Weights of a small GPT-style language model, trained from scratch on English Wikipedia.
Size: 10 layers, 2 heads of 64 (1 for keys and values), MLP 512 SwiGLU, vocabulary 4096, 2.98M parameters.
Architecture: RMSNorm before each block, rotary positions, tied embeddings.
Each number is 200 + 40 x the weight over its row's rms, rounded and kept within 0 to 999. Layers, rows and columns count from 0. The size before them is the row's rms in percent of the matrix's.

# gate: layer 6 MLP gate, 512x128, rms 0.157, rows 494-510, columns 0-63
# up: layer 6 MLP up, 512x128, rms 0.162, rows 494-509, columns 0-63
# down: layer 6 MLP down (transposed), 512x128, rms 0.158, rows 494-509, columns 0-63
gate494,105,251,236,218,212,262,172,189,207,151,249,267,213,170,228,235,171,148,166,217,183,196,243,234,217,183,215,218,161,208,231,158,198,206,245,210,240,227,212,198,232,152,209,159,139,193,247,172,200,244,197,342,238,206,211,164,227,163,274,168,190,232,308,233,124
up494,103,228,154,231,131,153,251,226,196,98,204,290,143,190,166,244,206,150,243,235,220,166,233,140,186,223,165,131,185,282,181,207,167,178,144,185,214,223,164,220,160,223,224,191,161,192,160,248,205,172,222,182,176,184,223,259,236,213,167,179,230,176,186,225,173
down494,107,204,265,216,185,168,201,86,214,170,235,107,211,262,232,169,159,267,191,213,215,227,148,238,98,215,220,240,206,238,219,124,239,133,138,178,154,243,224,206,164,222,182,244,205,219,267,159,189,111,172,191,224,214,169,207,134,215,222,183,154,175,146,226,253
gate495,104,255,199,234,88,101,199,191,236,197,158,187,197,172,223,123,202,233,123,177,288,228,181,226,147,264,185,279,161,232,240,131,245,244,216,259,263,263,239,220,190,242,210,192,252,156,197,219,255,160,217,199,191,218,246,174,210,260,230,221,215,154,224,147,203
up495,099,150,165,218,159,177,233,228,236,249,217,179,130,172,188,214,270,175,145,196,203,218,143,176,123,136,182,190,204,163,110,156,219,184,223,225,260,254,170,178,164,213,240,161,143,172,257,299,178,252,222,177,167,155,165,189,153,265,141,231,200,160,239,177,242
down495,102,237,274,228,213,229,185,193,207,191,154,199,178,130,166,156,229,297,148,220,189,251,255,216,205,235,243,182,164,235,171,197,152,204,158,260,197,196,294,213,226,197,69,196,218,151,221,238,234,214,174,262,223,216,234,162,160,191,196,192,232,176,198,151,193
gate496,092,191,189,153,205,243,259,206,172,226,209,272,235,267,198,199,215,262,165,219,349,197,240,201,202,204,193,240,266,208,170,211,172,177,184,123,211,151,280,176,161,216,242,172,212,183,225,146,173,157,186,179,179,179,112,196,172,183,166,227,179,253,241,241,175
up496,097,129,135,187,125,229,172,270,153,201,211,214,280,222,185,172,203,210,178,176,180,245,243,153,111,238,104,200,221,235,171,181,181,254,184,198,165,240,191,150,183,183,160,187,215,204,128,120,200,218,201,205,222,219,137,219,215,184,181,183,233,219,194,191,205
down496,097,233,221,240,197,237,228,223,228,143,217,226,219,222,199,266,245,165,221,223,209,170,155,262,285,187,233,256,228,203,148,238,196,211,260,151,155,230,160,250,140,117,190,246,272,216,181,106,242,214,218,156,214,188,218,144,196,182,249,200,234,196,201,244,160
gate497,107,242,234,220,215,231,203,234,220,226,147,248,209,132,155,222,248,225,255,224,216,205,202,203,222,209,156,186,221,145,300,162,262,208,234,195,162,210,168,282,187,166,247,175,148,218,155,196,276,263,207,177,213,143,165,310,285,155,100,186,138,252,199,186,207
up497,100,237,166,226,131,169,213,146,168,139,166,194,263,162,181,257,223,196,198,180,230,178,263,176,160,224,269,244,208,182,228,229,171,195,188,209,233,169,145,138,238,214,232,178,215,190,211,241,231,186,265,188,202,231,231,170,133,149,175,241,264,243,224,223,215
down497,102,247,183,188,250,198,166,228,196,186,220,266,190,243,234,155,162,166,136,230,170,126,216,205,190,223,217,206,230,170,235,190,189,254,189,252,195,245,220,309,182,204,201,166,241,190,175,188,180,179,181,219,216,195,172,190,309,237,197,244,243,221,210,170,260
gate498,106,212,308,209,197,133,188,173,216,214,184,190,153,209,272,197,109,233,214,203,125,193,225,153,223,177,204,126,195,188,167,201,209,197,222,211,205,245,177,179,170,183,234,213,199,220,174,165,229,225,191,231,199,237,208,180,142,163,213,130,146,199,137,216,160
up498,108,125,224,235,208,282,223,150,268,136,186,239,216,149,214,248,232,191,247,274,193,142,189,219,237,181,148,266,190,154,200,193,205,213,216,143,155,259,241,166,207,227,164,211,174,210,209,195,212,174,191,174,182,135,242,198,162,221,216,195,162,231,223,277,232
down498,112,138,180,240,251,193,269,112,250,193,201,219,225,209,235,189,164,207,223,242,166,267,169,198,219,190,204,244,119,166,261,160,192,163,189,196,180,183,132,203,277,198,175,158,202,206,262,180,150,222,232,185,207,203,205,251,198,172,220,277,266,161,132,175,162
gate499,096,130,279,170,216,192,135,204,258,198,299,199,201,188,252,165,206,155,177,129,186,140,210,187,187,256,147,201,272,228,217,215,116,238,167,218,119,264,166,207,188,198,252,173,208,270,220,223,152,229,148,249,219,193,269,221,228,263,206,250,231,215,191,233,183
up499,098,250,241,163,118,203,164,198,176,194,222,201,245,190,209,198,272,190,99,248,116,138,163,200,229,249,126,290,167,196,211,207,169,234,210,140,201,189,127,179,250,198,167,170,218,206,145,248,188,227,206,150,241,221,139,157,268,242,206,193,180,230,171,207,144
down499,093,208,166,191,168,268,226,201,183,242,147,234,220,196,125,265,154,250,217,266,262,209,187,125,209,268,214,162,165,192,209,184,239,243,283,171,182,180,253,203,259,220,148,167,182,183,231,207,161,180,242,149,311,287,179,224,144,141,192,242,214,122,243,235,196
gate500,103,185,161,268,177,247,179,165,187,240,217,173,196,169,207,184,192,238,264,225,160,193,211,193,216,276,172,224,207,205,262,205,173,190,238,275,157,236,263,197,142,193,256,291,249,210,183,160,202,169,258,237,205,189,152,119,219,185,187,123,196,262,174,145,189
up500,099,219,229,140,198,215,168,208,163,212,209,168,235,226,255,203,251,168,187,219,130,211,200,172,128,193,223,174,208,172,232,174,160,99,231,189,203,230,178,232,210,229,235,198,130,224,198,193,215,192,194,188,223,201,209,189,153,204,215,219,146,205,271,243,104
down500,097,207,188,193,129,245,184,114,261,194,191,179,187,120,210,123,168,233,165,203,170,190,177,182,131,200,215,190,156,156,188,228,237,286,208,252,233,229,235,119,276,209,220,209,160,218,190,126,167,219,257,203,249,167,246,238,214,198,176,148,137,208,153,184,184
gate501,107,194,230,226,99,190,224,197,195,246,221,249,195,238,185,177,152,101,184,168,151,223,201,143,229,208,177,218,168,217,240,139,257,133,217,196,187,184,162,207,259,144,219,250,255,183,255,223,209,126,154,194,159,194,229,159,195,260,221,191,162,191,309,219,175
up501,111,185,261,231,135,207,189,206,252,256,190,249,161,161,202,273,152,150,162,182,190,237,246,161,215,196,231,206,202,230,225,165,236,142,202,160,246,228,216,270,198,248,163,246,200,202,190,169,172,262,239,208,168,222,170,205,251,232,152,268,148,218,236,200,165
down501,109,247,237,214,149,217,252,150,221,255,207,191,186,213,201,243,186,140,210,164,220,197,219,176,248,252,232,128,135,180,212,206,121,138,235,181,145,191,218,208,230,145,219,238,139,174,243,274,216,140,196,254,223,179,201,179,166,165,235,170,221,166,239,204,225
gate502,095,163,204,189,151,231,236,222,243,161,180,189,244,229,228,253,187,177,236,196,228,127,169,163,201,229,188,175,157,204,193,228,230,202,165,161,202,160,214,184,209,141,196,246,230,197,230,151,243,187,241,160,133,235,204,130,242,256,179,240,207,210,157,227,284
up502,100,222,226,198,185,235,151,206,268,161,156,221,210,183,185,204,234,175,164,178,263,127,143,199,213,215,197,211,268,204,185,253,195,240,175,230,249,192,98,193,177,234,221,188,200,236,271,215,183,193,260,222,203,266,167,154,301,170,259,253,225,246,219,183,203
down502,094,213,170,179,287,203,218,241,182,155,174,178,219,146,219,142,158,234,252,209,177,256,248,188,150,216,196,256,172,172,257,246,203,190,188,227,155,215,143,208,136,242,134,150,213,182,255,167,166,208,218,268,202,174,172,201,161,249,230,138,241,182,171,171,217
gate503,107,181,265,244,161,207,172,261,172,156,226,142,175,162,131,152,97,180,172,250,192,198,219,140,210,222,133,213,199,256,209,273,230,183,258,189,137,237,188,157,251,205,212,262,233,219,234,178,147,273,164,193,307,237,191,186,175,182,169,168,228,185,193,153,207
up503,097,153,181,289,126,178,236,191,117,154,209,194,141,220,285,182,174,206,173,199,170,224,155,161,171,130,151,163,173,134,198,170,224,196,170,204,285,226,241,286,210,252,175,216,204,206,221,224,227,227,189,157,168,143,242,119,185,182,182,200,205,158,218,194,186
down503,100,229,258,164,181,206,208,214,234,198,198,203,168,261,173,246,199,222,194,214,226,151,236,149,202,210,210,176,262,260,128,237,248,235,236,192,201,256,238,176,213,281,166,259,194,167,136,229,192,269,172,204,253,239,169,207,198,199,223,248,94,228,240,180,230
gate504,100,167,127,162,203,226,193,241,177,242,169,191,209,190,231,123,178,147,196,162,187,217,158,239,222,89,162,247,207,158,155,195,251,151,213,188,212,191,183,211,190,246,204,156,171,240,149,217,143,204,177,183,214,149,214,254,190,168,178,232,198,158,195,243,156
up504,106,219,219,244,184,193,156,208,132,239,184,192,221,183,224,124,209,246,224,188,173,196,239,186,183,193,133,248,213,185,114,237,169,165,201,233,210,210,294,159,206,173,173,216,192,242,199,188,188,212,241,211,220,202,191,249,215,171,191,189,241,157,133,183,153
down504,100,212,152,232,162,206,227,148,211,114,219,181,173,176,222,180,226,250,194,198,216,269,231,191,223,218,178,122,291,225,211,211,223,226,237,160,165,171,138,207,269,208,197,202,207,91,219,241,177,187,173,237,214,112,239,265,133,158,218,204,270,217,180,223,234
gate505,107,212,187,216,148,240,179,233,135,137,216,205,173,189,241,241,151,274,211,190,201,180,239,196,239,178,194,208,180,306,205,200,243,295,210,204,226,268,223,144,207,219,245,188,211,200,191,204,255,268,222,204,279,244,105,211,179,150,191,176,141,203,215,133,188
up505,106,187,238,278,197,211,169,187,199,314,244,283,218,232,227,205,235,184,169,152,192,191,146,225,166,174,265,204,277,302,222,131,175,188,263,160,194,206,163,180,287,144,155,203,188,173,194,212,152,269,188,193,206,177,214,167,174,223,173,251,180,224,189,216,188
down505,107,151,188,159,179,251,172,206,147,218,162,236,201,214,160,163,190,233,242,209,181,205,246,173,231,153,233,233,214,182,220,221,254,176,213,273,248,166,224,103,159,213,221,193,215,191,263,286,211,218,208,191,204,276,142,196,324,205,241,250,201,259,280,196,230
gate506,100,225,225,234,130,157,114,247,228,143,165,176,251,217,275,232,145,165,169,229,199,213,241,248,169,275,214,153,191,124,287,125,244,177,208,246,231,245,220,243,201,136,130,196,216,202,179,216,260,244,167,215,190,217,156,242,205,241,201,234,200,130,148,188,245
up506,107,219,155,217,134,132,236,173,168,175,197,197,209,190,105,203,180,217,159,158,265,172,181,224,212,152,199,173,172,210,198,130,170,164,225,246,183,175,250,182,154,207,103,251,163,172,157,208,236,177,175,171,181,209,263,244,183,248,156,248,164,165,153,191,142
down506,108,77,181,158,224,223,257,161,228,220,242,222,206,185,197,163,179,249,176,234,215,220,170,232,218,227,213,216,216,300,201,235,161,231,250,188,268,166,128,215,209,192,247,198,240,219,228,252,161,163,141,239,212,203,168,236,113,239,182,201,247,231,133,238,198
gate507,106,215,231,194,175,264,168,124,166,225,201,182,181,168,179,104,144,219,217,160,217,208,229,138,176,148,150,167,178,158,160,205,176,152,215,213,239,157,205,201,265,265,122,255,191,219,229,185,190,240,185,201,231,190,218,279,272,171,194,125,182,261,125,122,234
up507,107,201,186,166,97,232,221,177,138,187,176,187,190,223,240,159,209,240,197,201,213,181,229,115,119,202,174,148,162,121,216,213,115,188,216,164,252,173,181,156,150,152,251,225,201,155,247,180,199,194,210,219,185,277,159,236,187,200,150,199,311,175,134,230,127
down507,106,174,189,235,214,213,251,214,143,224,201,222,270,221,211,217,174,112,174,282,228,222,207,205,223,177,178,212,211,206,186,175,167,212,214,176,173,158,148,201,173,154,195,261,217,187,179,155,128,144,209,194,179,171,186,182,112,174,168,204,225,194,178,206,132
gate508,101,254,205,167,255,274,204,252,214,264,160,180,211,171,219,194,240,216,219,151,239,176,253,172,247,179,215,247,207,201,142,204,259,197,182,180,196,200,165,153,189,221,221,159,261,205,229,224,115,220,169,215,181,216,198,236,277,196,264,233,106,233,264,124,199
up508,104,238,191,143,220,267,269,210,253,156,187,193,257,233,199,160,183,200,140,130,171,147,195,192,173,237,117,238,175,162,236,172,229,264,224,178,202,245,160,181,172,180,165,181,211,170,212,239,218,212,175,229,192,177,242,297,205,255,130,215,227,201,204,164,199
down508,096,270,231,271,201,163,143,214,238,242,212,110,190,280,204,189,165,186,198,169,179,237,213,251,255,231,194,295,228,220,194,222,211,169,199,138,258,287,269,219,275,246,246,221,108,194,170,205,243,140,210,233,202,199,213,157,169,171,186,142,259,147,162,145,209
gate509,105,176,190,228,281,201,244,137,214,248,191,168,292,175,226,199,110,151,146,235,125,204,168,234,240,237,183,177,182,207,228,196,171,197,194,226,205,250,177,202,169,293,285,134,192,258,184,163,141,179,185,224,176,217,224,167,158,167,179,203,148,176,133,161,192
up509,112,195,192,195,169,234,151,155,224,146,219,205,160,254,188,209,249,246,128,239,204,171,199,281,177,171,196,244,244,225,229,158,240,255,248,129,193,103,268,160,231,170,135,192,201,168,229,217,185,174,202,207,227,243,159,240,246,276,173,224,173,178,161,212,158
down509,112,220,146,197,151,254,200,213,242,301,275,206,252,147,182,199,261,196,217,164,240,191,170,162,204,236,171,154,233,200,188,130,211,147,170,190,181,156,243,163,215,216,186,208,233,239,158,291,186,209,227,228,250,166,232,145,241,92,171,220,244,182,211,216,202
gate510,091,242,194,197,148,173,170,263,170,261,232,200,206,213,179,231,248,179,170,200,152,157,174,264,247,212,194,161,148,178,238,259,240,249,171,288,196,197,232,191,296,241,273,170,259,195,142,151,205,206,228,160,233,207,227,200,196,267,191,215,189,165,219,260,192